Part of a small language model's weights: 2 heads of 64 (1 for keys and values), MLP 320 SwiGLU.
Each number is 128 + 24 x the weight over its row's rms, rounded and kept within 0 to 255. Layers, rows and columns count from 0. The size above them is the row's rms in percent of the matrix's.

# layer 6 MLP up, 320x160, rms 0.206, rows 176-204, columns 80-159
size [ 99  98 101 100 106 103  98  98  95  87 101 102  98 101  97 117  91  96 100  93 101  86  95 102 101 102  97 107  96]
[[153 147 114 169 118 117 148 128 126 162 128 140 124 115 198 125 107  95 122 121 146 119 125 125  98 132  66 113 147 110 138 113  92 135 117  92 138 159 164 133 138 132 100  93 142 160 117 133 113 100 138 131 155 103  88 135 169 131 124 136  89 135  61  70  97  87  99 111 123 152 116 141  88 116 115 116 117  99 150 137]
 [108 133  96 130 166 127 148 162 157 124 137 113 107 128 154 168 136 110 156 197 160 104  84 100 110 145 169 130 106 158 112 174  96 148 124 158 162 118 112 137 131 166 178 110 159 143 127 120 122 129 157 129 133 127  93  83 114 125 113  75 137 138 141  90 124 100 117 120 121 107  92 121 128 109  86 178  91 141 113 129]
 [ 96 148 123 104 118 176 145 117 125 123 140 114  82 108  67 138 163 120 125 146 147 130 127 106 121 143 123 139  84 154  99 147 116 202 134 120 159 127 140 130 121 161  84 134 102 118 159 135 160 143 123 134 158 123  98 103 116  93 146 119 180 112  98 134 141 122 138 170 148 127 131 172 115 133 105 135  81 166 149 118]
 [139 146 132 150  81 143 120 138 130  94 112 155 106 139  93 126 118 136 131 174 139  99 130 111 103 144  82 176 129  93 172 151  99 123  92 145 156 132 168 142 130 136 155  89 126 123 129  91 116 124 149 106 149 136 121 127 141 117 136  99 124  95  82 148 112 123 101 118 126 156 163  72 176 133 157 167  90 108 149 105]
 [171 128  88 101 119 122 123 142 140 190 117 139  83 112 142 136 120  93 109 108  74 118 136 133 147 126 125 137 141 157 171 158 162 138 162  82 105 102 106 124  43 155 117 133 171 127 161  97 150 105 140 115 115 142  94 105 137 151 129 127 162 129 124 116 158 131 144 138 137 108 158 174 128 108 136 118 125 110 177 142]
 [141 137 167  92 112 123 161 129 131 124 173 141 133 121 188  95 129  91  86 116  77 118 122 136 129 134 154 132 107 178 156 142 152 129 126  86 158 149 133 140 127  99 165 139 171 125  96 123 121 146  90 113 116 123 137 124 108 114 129 133 118 123 113  89 128 109 120 132 126 106 111 148 182  94  93  86 111 104 128 115]
 [130 139 152 112 130 135 150 151  98  88 149 120 140 148 143  98 137  87 121 146 152 147 127 154  73 110 143 107 117 156 121  86 139 128 123 137 146 112 140 138 147 132 101 160 150  92 128 115 110 123 157 119 101 109 136 142 144 102 122 121  73 161 155 173 141 131  80 116 108 128 132 131 120 104 155 108 135 170 115 108]
 [151 171 132 128 113  83 142 148 121 115 161 116  99 114 133 147  99 171 175 132 145 119  73 147 121 138 129 139 106 166 151 101 165 141 126 100 155 132 134 124 116 144 137 164 143 128 114 115 158 129 121 108  90 162 122 145 204 117 124 172 150 135 128 114 120 131 126 135 116 149 137 120 107 162 130 116 157 190 139 127]
 [110 103 137 127 117 105 108 147 118  97 145 149  98 137 157 159 149 132 106 100 121 107 174 107 159 128 113 162 187 140 176 139 144 169 134 137 131 147 110 170 100 142 105 109 155 140 108 121 171 123 138 114 145 132  61 165 125 172 122 106 128 134 123 111 153 122 159 162 124  99 116 142 113 132 151 116 163 154 104 110]
 [126 122 151 116 147 131 121 157 148 170 114 134 124 108 118 139 174 124 165 142 128 131 133 104 132  79 109 160 156 113 142 138 152 172 163 130 110 100 120 161 101 109 164 146 132 121 120 181 162 145 129 116 137 114 117 105 150 127 141 107 152 132 116 125 143 131 154 158 135 139 117 123 131 138 127 113 139 126 137 141]
 [ 99  98 104 106 116 137 113 168 141 106 132 160 111 124 160 156 164 133 129 116 124  90 152 104 132 148 140 151 120 173 109 112 103 130  81 156 121 145 140 170 129 161 154  92 137 161 115 137 134 112 114 158 159 125 128 134 142 137 112 105 108 148 135 114 111 109  87 157 152 146  81  85 120 144 128 117 123 131  92 138]
 [142 147 137 161 124 167 127 150 141 117 189 132 127 157 170 117  92  95 126 101 140 124 176 131 134 152 158 144 141 144 140 126 138 168 128 190 156 138  65  95 115 153 119 152 143 100 135 135 132 161 110 125 121 149  80 157 132 124 158 142 147 105 143 124 120 106  97 136 138 125  94 165 137 125 107 107 119 116 132 147]
 [143 165 101 166 176 121 125 134 112  94 103 119 128  90 150 120 150 165 142  82 158 106 102 134 114 104 114 158 146 136 107 121 131 154 195 112  89 131 158 121  56 148 126 139  85 159 100 116 153 147 113 142 144 130 154 138 143 103 118  92 129 127 144 152 140 129 102 128  81 117 145 131 145 135 118  82 132 153 132  56]
 [130 117 142  89 114  94 138  99 122 120 141 142 157 136 123 123 140 141 141 139 105 130 141 137 174 132 124 162 100  68 153 185 125 126 174 129 112  86  99 160 126 123 126 100 165  69 120  89 118 150 128 107  92 125 140 152 105 107 153 149 112 159 114 113 146  75 123  99 151 121 151 115 110 116 121 136 138  90 130 115]
 [104 101 151 121 127 127 115 110 121 155 133 131 101 149 139 153 138 127 134 128 134 117 117 113 140 125 142 131 144 121 152 131 153 101 138 119 135 143 107 143 127 138 125 110 103 193 173 155 143 123 105 146 133 110 114 107 172 126  74  94 133 152  87 178 117 124 147 162 133 152 131  70 101 130 137 123 118 111 136  98]
 [125 101 114 125 180 115 114 177 140 157 124  91 120 145 104 139 112 157 140 146 144 108 142 121 140 116 131 142  92  87 101 157 115  93 119 107 119 139 109 130 174 122  94 152 113 131 172 180 155 102 167 103 116 122 127 149 141 186 105 155 140 134 126 134 162 116 145  70 162 109 130 147 132 135 111  89 101 185 147 174]
 [119 157 115  95 151 125 107 129 116 139 146 120 144 118 141 164 146 149 138 139 150 141 116 212 122 142 121 113 137 129 139 116 110 121 145 142 143 115 158 149  79 111 133 141 121 122 129 179 132  92 135 160 151 156 117 158 114 103 150  98  98 106 124  97 153 154 137 112  81 113 144 137  94 101 132 120  48 106 129 158]
 [177  73 100  97 107 138  91 141 164 132 180 150  97 134 126 132 122 113 126 119 122 106 116 134 148 127 133  98 104 102 132  55 146 117  99 101 115 139 192 146 176 143 113 149 102 115 163  94 110 101 146 171 122 132 122 116 137 131 113 163 123 131 114 127 142  97 137 132 107 104 154  89 105 148 168 135 139 151 157 119]
 [114  98 160  47 149 130 111 131 127 129 129 107 163 120 142 119 112 119 165 131 136 103 124 140 115 139 152 122 150 158 122 118 116 138 174 118 114 106 145 154 146 128 100 157 148 161 169 122  99 102 146 120 159 143 102  94  67 124 156 124 130 110 136 133 125 138 121 116 173 156 150 144 143 137 112 147 147 114  86 109]
 [165 110  76 139 106 109  74 110 129 145 125  73 131  83 138 103 154 112 127  89 160 151  93 138 141 114 100 116 118  88 112 126 132 130 125 126 142 115 132 137 107  79 126 105 164 151 128 118 150 122 123 108  72  97  97 127 166 144 115 118 122 111 112 134  69 131 139 116 146 133 148 158 144 187 114 100  96 100 126 109]
 [169 125 105 144  59 113 135 135 179 141 134 154 119 117  94 174 113 135 128 148 153  70 107 129 121 143 163 103 157 106 162 125 138 166 114 158 122 109 134 112 131 149 112 126 135 111 122 143  99 116 155 134 116 153 112 147 159 146 120 110 137 123 117 154 102 156 171 142 136 132 143 159 110 126 104 138  90 181 164  73]
 [156  96 146  95 106 122 131  96 164 109 109 117  89  89 147 107 181 147 155 117 107  60 163 138 154 161 159 145 118 109 102 140  86 148 120 171 152 149 151 179 135 124 122 154 114 137 120 134  83 137 139 108 133 131 162 103 162 142  95 123 103 117 163 151 141 115 140 113 142 122 138 153 108 151 106 113  99 119 116 113]
 [117 114 199  95 123 181 157 111 140 135 125 125  85 137  94 128 149 100 141 122  97  95 131 103 116 121 123 161 158 134  98 126 134  57 112 156 121 104 176  96 133 113 144  91 141 140 130 105 120 161 122 140 147 102  82 127 145 145 116 133 123 119 151 121 122 160 121  98 134 137 155 102 141 162 122 122 126 151 179 120]
 [156 118 179 118 106 137 165 165 104 130 102 127 110 135 115 137 144 107 150 120 191 115 162 133 113  89 124 179 163 105 116 124 121 122 161 107  75 116 131 125 129 116  99 137 146 131 143 133 108 150 174 145 120 102 108 120 126 125 133  77 143 130 173 147 148 133  96 140 137 120  76 165  84 124 148 161 137  93 110 123]
 [149 134 143 117 159 112 130  94 124 125  95 130 149 124 125 126 147 118  94 102 122 169 123 126 118 121 136 128  67  93 162 151 123 142 165 121 149 101 193 103 101 119 150 122 149 108 117  85 142 123 165  96 132 165 164 140 114 145  96 117 138 153 159  93 124 140 121 125 156 128 110 148 118  67 110 142 168 173 116 117]
 [ 64 129 125 122 182 149 164 135 115 113 170 157 162 162  99 126  99 137  85 134 108 161 132 167 137 152 137 157 122 137 120 138  96 147 146 108 156 121 150  88 156 137 145 109  83 142 106 122  92 136 119 128 121 117 105 170 135 163 160 128 107  93 146 146 130 145  92 195 159 135  83 117 139 129 120 148 102 156 110 141]
 [149 155 122 120 135  90 136  94 134 105 110 129 161 122 171 141  97 147 115 180 130 129  99 140 153 146 131 108 144 127 125 111 128 112 161 140 117 166  77 149 144 150 143 152 123 204 100 117 123 144 108 131 140 128 148 145 101 135  90 111 132 189 125 178 153 114 167 150 142 117 128 135 132 104 154 112 147 135 131 107]
 [163 122 125 165 137 151  99 169 163 138 164 119  94 142 141  91 115 116 144 116 130 104 186 138 108 105 128 128 104 101 157  73 153 157 121 134 124 118 137 151 119 152 148 119 117 103 126 119 143 135 175 143 166 157  72 133 101 132 146 116 122  89 145 166 144 155 109 119 132 122  82 118 138 101 111  98 108 136 115 126]
 [139 151 113  83 133  96  78  92 182 134 148 140 123 158 180 124 191 139 142 145 107 150 134 124  99 114 159 154 104 124 114 157 114 111 146 140 108 103 124 140 139 106 125 134 120 147  97  99 120 108 109  89 104 105 132 121 141 110 119 156 127 142 140 123 142 134 132 185 125 148 110 162 151  77  99 119 108 149 172 143]]
# layer 6 MLP down (transposed), 320x160, rms 0.139, rows 176-203, columns 80-159
size [103  98 104 106  99  99  97  99  95  91 101 102  96  95  96 109  90 100 100  95  96  92  98  99  98  98  96 109]
[[126 190  70 163 117 116 132 166 125 145 121 140 112 115 160 132 140 148 167 137 123 122 144 124 135 123 121 105 170 133 161 168  94 155 104 105 116 145 161 156 115 119 110  86  88 161 104 142 110 143 146 150 119 134 125 127 141 177 156 136 129 142 119 106 111  90 104 119 143 118  94 141  73 135 101 112 131 125 143 131]
 [141 136 160 136 163  96 195  83 130 159 169 133 124 100 136 134 149 125 168 141 171 143 176 150 122 114  94 126 119 188 134 116 135 127 122 160 134 130 129 165 136 137 176 121 118 116 129  71 125 130 121 116 127 135 121 107 143 155 102  87 137 156 136 120 120  88 100 120 109 131 160 154  96 112 135 123  83  85 120 107]
 [145 107 113 130 159 175 119 137 158 117 135 149 155 109 117 109 157 122  99 108 108 103 124  90 173 115 126 160 136 104 132 139 131 154 143 130 121 143 109 122 172 181 157 101 129 154 167 162 156  91 114  94 139 144  94 112 139 127  97 140 122 136 141 133 112 126 147 160 109 143 157 172 159 117 108 160  77 125 147 136]
 [144 105 131 152  70  81 130 167 127 117 114 185 134 142 100 155  94 157 145 143 117 139 164 145 155 140 142 117  99 134 134 153 142 132  92 135 138 118 109 118 107 154 148 126 148  83 112 138 121  99  77 122 116  97 111 134 111 166 120 126 133 126  81 103 135 106 105 108 127 100 156 105 125 133 148 104 177 118 156 102]
 [111 120 104 107 144 124  62 123 146 136 135 135 156 130 158 111 106 128  92 129 108 122 144 142 100 157 124 148 149 106 142 107 149 167  78 168 148 153 129 136 137 158 124  82  87 122 146 140 138  62 137 129 154 123 112 141 122  66 133 157  89 111 179 128 150 126 131 146 109 154 153 156 109 127 128  75 114 150 136 124]
 [116 105 139 124 114 144 155 128 115 135 183 161 187  69 164 138  88 111  83  56  99 142 124 129 112 144 110 109 103 137  77 161  93 133 124 109 139 149 155  98 129 141 144 118 142 154 124 161 115 134 132 104 123 133 171  99  99 145 138 131 117 108 112 141 133 106 119 132 143 116 127 121 174 189 116 145 124 174 133  96]
 [150 105 154 150 142 118 134 141 136 127 113 124 108 134 147 130 129 125 153 140 165 114 121 166 149 102 136 102 153 103 185  97 145 105 136 142 160 110 139 130 105 128 111 128 152 114 120 127 114  99 113 122  72 123 132 130 104 169  77 149 127 148 112  92 114 145 118 121 125 104 113 117 143 112 118 146 116  96 158 146]
 [141 123 138 145 109 101  99 131 139 135 141 130 116 129 159 148 151 172 174 104 151 133 115 142  86 105 140 114 158 175 117 126 142 153 142  82 139 143 107 138 133 134 118 142 173 137 143 149 104 119 115 117 154 120 140 150 132 146 104 165 143  67 181  88 124 158  96 124 119 118 155 147 141 139 142 214 135 130 126 128]
 [110 146 134 114  90 128 100 147  96 147 143 130 119 129 152 144 146 121 136 139 101 110 103 108 150 113  84 121 101 133 127 124 163 147 147 148 102  94 111 150 169 102 132 132 101 188  98 107 105 125 148 140 150 163 108 176 131 153 172 118 119  62 116 176 139  99 120 151 136 172 123  92  75 124 115 143 102 111 103 122]
 [ 98 124 138 120 123 132 143  96 165 158 110 149 153 101 116 136 113 141 191 123 109 149 128 123 161 112 150 140 147 134 134 128 114 148 139 125 105 142 133 116 145 127 178 110 164  93 109 102 143 114 160 134 159 121 161 102 128   7 135 122 127  94 132 111 146 106 131 138 145 138 119 135 116 132  91 103 139 115 127 122]
 [112 135 122  94 145 138 138 122 175 132 130 138 114 121 128 163 102 118 106 152  73  98 124 135 136  89 159 140  91 121 128 113 143  97 145 139 142 127 131 144 110 104 117 128 172 103 153 113 149 134 120 106 159 107 134 137 132 142 143 105 109 114 129 108 147 143 152 131 154 139  97 143 114 147 120 119 165 141 150 127]
 [ 98 112 110 115 119  93 167 131 132 174 134 108  96 104 128  93 160 132 110 151 127 153 144 147 152 149  97 119 140 109 168 114 121 133 130 136 118 165  84 146 144 135 118 115 117 120 149 144 131 128 153 137 122 105 132 133 116  85 113 133 158 168 116 131 117 148 136 113 109 172 102 146 116 152 120 110  93 132 153 153]
 [139 159 132 111 127 122 104 127  98 113 131 149 112 138 165 128 145 127 108 116 138 143  74 116 132 143 126 151 174 141 143 113 123 119 146 162 175  99 106 108  73 119 112 128 115 101  78 135 136 117 154 119  79 153  99 131  81 217 153 160 152  92 125 146 122 127 127 127 123 134 139 101 146 134 134 117  85 125 111 116]
 [148 131 155 131 132  99 164 146 142 114 132 145 120 153 129 132 194 140 135 144 156 103 141 106 105 140 118 107 120 160 116 149 115 119 173  95 109 143 159 140 120 121 150 119 172  95 158 141 129 138 121 126 166 163 122 170 109 187 124 154 161  92 140 129 129 140 130 131 111 141 149 118 104 119 130 128 115  98 124 147]
 [129 149 166 139 114 129  91 160 130 125 143 150 122  63 137 154 124 182 122 110 176 125 110 149 138 147 118 167 132 154 118 124 126 149 119 118 148 140 145 100 132 117 134 169 145 163 160  85 137 138 142  79 120  98 151 128 127  79 147 134  90 118 128 125 147 144 119 132 140  97 159 129 179 143 114 158 126 141  64 123]
 [145 168  99 184 157 141  81 106 141  76 160 129 113 146 111 134 136 128 139 120 103 181 184 121 159 122 101 134 134 149  86 137 116 141 109 149 103  96 130 135 119 112 115 152 139 152  81 147 132 139 108 118 122 124 144  91 149 175 122 110 136 111 102 143 105 115 168 115 139 101 135  93 131 148 121 152  88 165 116 141]
 [ 90 160 140  84  68 182 155  84 177 143 105 150 111 128 152 132 169 130 130 115 131 124 150 143 108 112 114 142 128 141 177 121 141 129 142 159 121 137 142 107 140 119 103 145  89  94 127 111 134 118 176 133 129 135 134 110 134  94 210 181 141 134 148 133 125 144 118 127 136 135 140  94 112 121 101 143 133 116 110 115]
 [130 117  97 128 134 153 141 139 115 152 107 145 158 110 129 143 141 151 169  98 126 143 176 110 131 152 112 129 139 136 130 104 164 129  91 140 116 121 116 143 112 146 111 180 165 171 111 166 148 138 110 108 160 134 157 140 162 169 200 110  89  76  97 178 137 135 105  97 165 128 101 129 125 125 115  87 138 110 144 123]
 [103 144 158 167 160 121 134 158  89 129 129 171 167  96 137 168 100 129 107  74 120 130 101  82 110 118 120 157 143 109  99 122 129 121 100 118 113 105 149 132 121 127 147 151 165 173 109 134 114 157 141 107 144 135 110 136 152 138 186  97 115 115 151 159 170 147 143 126 160 137  99 189 154 129 143 126 114 118 109 160]
 [140 162 142 118 159 153 114 147 151 115 116 135 186 116 166 128 105 115 125 118 164 107 160 136 123 180 124 118  94 131 101 132 167 144 117 144 109  91 134 144  94 113 131 121 124 112 113 172 113 136 185  96 121 168 103 126  89 165  89 142 158 178 179 102 130 135 113 169 142 135  96  75 129 114 111 112 110 138 139 153]
 [141 139 134 136 102 160 134 119 155 120 167 131 117 118 113 148 177  99 123  90 118 134  96 164  79 144 142 147 104 135 101 154 144 128  87  92 100 127 106 118 115 135  97 116 151 151 102 105 159 161 126 117 132 153 127 135 143 172 153  67 136 143 137 124 135 165 141 113  98 144 128 163 134 173 128 117 102 114 144 155]
 [139 134 133 124 138 148 130 155 111 166 128 114 119 143 137 137 122 120 183 157 149 128 138 155 155 155 142 115 187 115 139 129 102 138 131 131 141 167 133 130 156 148 163 126 115 119 183 129 134 106 129 118 113 106  51 156 127  98 166 137 163  87 115 173 139 118  93 130  80 131 143 123  83  83 148 148 193 109 120 101]
 [163  90  90 133 102 135 130 147 147 140 137 112 148 135 158 115  96  91 137 125 107 100 186 118 135 159  82 108  91 166 147 120  76  74 115 101 140  91 133 157 113  96 116 136 141 138  90 140 150 107 123 102 154 126 135 106 105 143 117 161 121 124 147 114 113  90 132 131 190 106 120 104 148 144  65 134 131  84 106 136]
 [135 118 112 134 128 160 141 132 149 122 135 133 162 151 128 130  99 120 167 121 134 102 160 122 119 114 148 101 138  96 109 134 115 125 147 149 117 100 175 129 123 126 147 109 131 121  97 119  97 173 128 126 145 102  86 112 160 112 110 158 146 103 131 103 130 152 116 153 132  95 171 127  76 154 117 102 130 100 150 119]
 [138 156  97 160 116 157 143 125 151 113 118 143 128 122 124 145 113 107 105  94 106 117 145 149 121 143 102 127 105 159  86 113 121 163 108 137 114 136 101 129 123 146 113 161 187 127 171  83 133 161 152  64 118 147 122 141 158  54 135 136 127 145 143 116 128  96 164 114 167 143 132 128 163 139 106 114 120 132 129 120]
 [119 137 120 124 118 107 149 167 123  80 157 115 105 110 156 124  79 111 137 117 160 155 111 155 111 128 131 148 108 166 159 154 148 156 154 133 124 108 138  94 139 133 137 114 110 123  91 151 124 128 172 102 114 107  86  94  99 138 142 114 123 114 105 146 127 185 170 125 177 158 121 133 163  83 150 124  77 133 157 144]
 [113 108 140 135  99 134 101 156  86 141 142 125 106 149 119 121 106  97  91  99  77 165 146 151 109  97 132  90 127 120 171 153 160 126 154 141  91 175 167 134 103 158  80 109 133 114 140 119 143 110 175 124 106 120 131 124 141 102 142 160 143 158 118 131 142 133  89  84 132 137 136  98  97 105 163 146 141 117 130 144]
 [141 161 159 118 108  72 154 159 183 126 135 108 148 120 103 136 144 132 137 110 117 165 104 120 108 146 110 162 130 147 136 119 115 154 159 100  88 151 136 138 104 168 143  92 116 147 127  99 118 164 145 108 127 112 120 102 141  91 122 137 120  95 123 141  85  87 119 167 136 129 127 117  90 166  92 137  85 140 117 106]]
# layer 6 MLP gate, 320x160, rms 0.193, rows 177-204, columns 80-159
size [100 102  97 101 104  97 108  90  99 105 101 105 101  93 101  97  98 110  99  92  89 106 102  96 101  94  97  99]
[[ 95 100 101 131 111 130  80 145 137 132 117 148 132 124 121 120 157 207 118 150 116 121 143 103 160 144 131 132 148 138 163 118 100 109 124 109 155 132 146 121 116 152  76 100 148 125  89 111 109 130  97 124 126 115 143 123 137 139 133 123  85 134 115 161 157 149 147 100 147 110 149 139  97 113 145  87 161 163 138 155]
 [132 140 107 101 174  86 159 141  89 124 156 126 127 100 118 103 127 167 107 160 159 144  93  84 136 130 180 103  95 142 123 147 108 128 118 129 103 148 163  98 168 106 120  91  85 210 146 115 153 161 108  78 123 144 125 106 104 167 110 121 128 132 112 120 127 125 146 121 150  99 134 158 140  96  79 160 131 145 131 104]
 [121 122 132 129 137 174 163 113 117 134 141 122 114  72 156 133 122  82 153  97 143 132  97 155  71  92 134 106 118 161 130 110 116 175 139 110 133 158 109 148 117 111 130 106 138 120 119  99 136 124 113 136 130 134 154 119 108 116 124 100 109 154 146 140 142 151 163 148  90 144 104 151  77 130  80 147 111 151 101 118]
 [138 110  89 140 107 169 133 115 108 158 127 155 116 155 127 131 119 146 114  76 116 122 147 150 145 114 141  60 163 175 162 133 146 163 102 123 179 146 158 121 142 129 129 148 105 149 109 141 143 101 160 119 142 153 113 145 105 159 111 179 119 108 139 134 104 140 161  99 145 119 116 109 121 130 118 183 105 149 137 138]
 [131 146 144 134 151 123  91 134 119 143  99 141 179 152 145 158 109 136 153 141  64 123 166  96 117 106 143 123 129 132 155 144 173 100 132 130 116 115  94 150 118 121 123 137 134 126 175 164 128 121 115 134 154  70 103 166 153 155 101 115  78 164 178 119 130 126 154 105 108 152 105 167 150 159 135  75 106 107 120 117]
 [103 141 123 110 153 126 150 132 137 122 121  66 164 148 150 153 142  86  77 123 135 132 146 115  91 142 123  82 122  67 108 133 108 147 110 110 148 115 150  65 112 164 130 145 107 145 113 136 138 117 135 155 128 143 139 114 115 171 162 180 138 144 118 139 120 121 129 122 176 131 163 153 150 148 122 134 119 141 128 181]
 [116 152 107 138 130 150 121 124 117 110 145 104 101 111 126 118 146 158 110 141 106 108 108  92 187 164 127 102  89 119 128 148 136 145 115 137 113 119 139  98 139 138 154 139  96  79 132 110 136 113 123 126  94 168 112 153 179 140 167  96 128 159 134 152  84 100 172 115  92 129 135 136 104 146 101 144  98 163 136 113]
 [160 106 157 146 114 161  90 133 147  81 126 109 120 118 183 130 123 141 126 127  71 137 163 124 160 124 154 126 116 113 130 168 123  97 108 171 125  79 113 166 102 115 168  96 106 157 122 124 123 115 123 131 150 135 114 101 112 133 102 105 104 141 144 169 159 129 127  96 157 154  87 155 112 132 103 113 141  82  77 124]
 [137 125 158 156 153 106 172 159 111 126 137 152 145 125 128 109 176 139 120 105 130 132 148 160  98 147 146  70  79 113 120 103 121 156 106  94 162 115 138 116 143 151  95 142  96 126  81  80 145 141 123 135 121 153 125 130 123  81 129 163 134 134 138 109 112  82 123  75 157 162  92 109 132 101 103 123 125 189 108 118]
 [150 164 176 147 107 156  95 128 109 138 125 149 130 113 146 105 137 134 139 158 133 137 115 150 101 108 102 129 124 160  81 114 121 142 156 103 105 128 108 126 106 149 118 146 136 152 117  78  62 141 119 129 126 103 152 151 135 138 173 173 111 126 131 158 142 153 160 130 106 136 153 166 133 173 115 170 139 173 118 126]
 [141 142 159 112 153 120  93 129 160 131 136 159 125 113 139 140 134 149  96 133 117 111 134 145  76 106 136 140 122  87 125  70  90 151 125 126 117 149 160 122 122 125 150  56  93 126 112  93 146 125 133  84 143  75  88 195 128 161 183 118 153 114 135 139 143 139 129  93 134 154 107 162 103 133 131  94 104 133 123 119]
 [147 146 129 118 129 141 163  99 159 155 105 142 154  80 146 112 146 108 122 145 130  89 102 131 106 127 147 138 134 122 166 148 134 150 112 107 144 133 115 106 124 130 169  97 139 158 138  99 166 108 141 142 130 117 128 157  98 137 136 149 130 112 103 116 174 150 149 126 114 145 133 118 126 135 115 136  88 126 122 134]
 [128  86  97 154 111 143 134 120 128 145  93 127 114 130 114 109  85  61 172  92 107 145 100 133 110 102 151 159 113 147 132 121 107 159 135 134  96 156 126 179 141 137 120 129  98  90 108 121 127  93 141  81 171 167 136 110 137 172 114 162 120 146 134 127 125 138 112 102 165  87 125 113 140  84 128 146 126 151 144 145]
 [ 98 107 111 115 118 153 144 166 116 130 170 156 139  63 131 114 108 117 144 114 100 143 115 126 154 105 140 125 204 142 107 130 154 131 125 119 164 134 122 143  96 170 119 148 106 152 127  83 114 151 134 144 144 119 191  96 119 113 117 154 150  96 138 151 120 124 124 148 123 115 137  93 124 139 105 176 158 140 146  87]
 [125 105 157 147 160 116 104 156 139 139 152 103 121  73 111 177 133 129 123 140 114 166 116 103 146 106 119 116 164 206 124 153 117 161 161 142 147 171 107 149 128 133 105 115 125 154 114 151 126 127 115 110 110 115 120 108 102 202 120 136 108 126 112 138 152 107 149 144 118 129 135 100 210 135 130 107 104 131 118 115]
 [129 119  89  85  97 146 131 121 171 147 131 106 136 160 116 104 142 126 124 163 143 150 137 142 136 166 125 123 119 121 128 112 139 166 138 126 115 133 128 139 111 127 149  36  93  91 161 110 156 124 109 134  87  85 133 166  91 153 188 110 123 145 188 205 131 138 135 118 125 123 108 144 104 133 128 134 145 132 171 113]
 [165 148 154 138 100 145 157 108 172 133 121 154 125 115 137 125  94 167 134 120 149 119 148 128 103 105 129 150 101 114 121 139 123 117 118 118 144  97  82 107 120 107 109 100 113 165 137 146 137  95 121 114 124  98 108 159 142  93 109  97  93  96 147 122  97  89 137 114 100  89 156 160 159 194 144 122 140  99 159 112]
 [143 123 128 126 133 131 153 127 142 118 136 110 122 124 142  82 162 145 133  83 110 103 128  81 109 149 135 137 114 122  91 123 106 125 155 132 100 157 164 129 159 167 152 161 110 176 172 126  80 194 152 117 147 144 128 126  80 196 148 101 111 147 139 173 127 160 120 116 122 103 118 148 152 125 158 126 140 162 136 165]
 [123 174 106 106 149 167 119 104 145 107 122 146 128 127 120 146 133 110  75 171 103 122 172 191 148 134 163 156 123 142  92 103 132 144 150 167 143  92 110 150 110 131  80 116 161  73 187 127 115 170 132 131 122  98  90 131  78 104 125 141  89 155 131 123 149 129 111 169 154  79 127  94 128 146 157 137 107 106 127 128]
 [139  88 152 103 152 115 110 122 164 155 123 162 147 144  96 151 128 138 139 122 103 139 128 105 165 115 123 116 142  71 122 127 158 156 128 116 145 121 142  98 160 157 100 148 110 106 114 140 180 136 168 136 143 155 137 116 143 164 128 152 136 125 109 130 103 135 135  89 115 137  93 159 101 131 163 186 150 105 175  78]
 [105 138 131 106 149 173 186 145 135 132 153 130 130 134 147 153 117 149 136 118 132 121 133 164 142 113 117 127 141 117  95 131 119 150 121 114 154 122  91 115 203 140 133 141 119 167 130 141  84 122 116 107  73 141 140 121 142 109  92 127 163 143 101 135  99  84 164 118 126 119 101 134  78 117  86 126 162 143 147  94]
 [111 163 119 130 145 133 112  65 111 106 165 135 136 169 136  94 108 137 111  91 120 163 100 123 120 129 179 134 103 149 140 123 143 151 158 156 111 115 125 148 121 125  83 127 115 162 124 121  81 143 145 161  93 140 138 127 114 141 109  65  98 135 155 132 142 105 128 194 115 115  87 143 140 128 101 119 109 145 106 107]
 [155 138 131 126 141 113  96 127 122  99 146 150 115 157 129 125 156 170 138 153 141 102 126 109 104 110 123 131 121 151 130 144 152 166 139 134 125 121 176 125 141 103 100 168 144 151 106 152 133 130 122 127 113 185 145  99 142 129 136 164 141 128 115 138 129 154 214 143 103 125 146 144 152 118 116  99 180 178 117 155]
 [115 142  94  95 121 151 108 128 137 144 124  86 104 125 141 151 155  97 160  95 100 127 125 146 157 144 157  93 143  84 107 109 121 144 155 163 170 151  72 152 126 116 107  67 148 162 104 128 121 138 167 138 121 110  89 145 154 109 106 101 145 138 132 109 120 100  85 108 164 154 102 153 115 164 179 120 109 112 135 122]
 [101 115 116 122  96 149 149 118 104 139 171 166 138 108  82 115  93 101 159  92 106 108 102 136 114 117 129 108 149 139 110  68 117 151 111 100 157 158 102 154 114 110 111 154 119 115  94 139 116 171  97  84 145 106  87 174 167 146 121 183 120 106 173 124 132 126  97 129 113 123 125 122 148  94 149 115 145 123 153 133]
 [111 173  91 108 123 143 122 139 117  87 140 169 130 134 121 126 148 113 135 130 115 115  94  92 169 146 124 112 116 152 101 167 136 122 124 170 200 136 133 123 108 114 116 169 138 137  83 134 106 102 119 109 116 123 127 116 100 125 116 157 140 190 100 167 132 149 160 129  91 127 101 129 136 105  85 148 143 144 122 116]
 [141 133 171 136 142 155 127 168 107 134 143 165 125 171 138 148 137 158 110 164  91  87 157 167 146  94 121 148 123  73 108 150  58  86  92 128 133 114 107 120 119 149 152 157 147 119 135 117 142 101 144 145 142 114 109 150  85 130  93 120 116 153 121 103 161 151 169  84 113 118 135  72 160 120  85 147 140 149 150 136]
 [147  91 141 124  95 112  95 165 170 124 153 112  93 136 175 134 130 107  97 123 157 128 127 139 100 150 171 150  94 153  82 147 115 158 119 124 130 154 111 119 120 115 116 126 180 115  96 117 134 125  97  89 112 159 151 102 132 146 153 153 137 131 117 123 113 155 104 128 134 105 127 166 118 112  84 101 104 180 147 151]]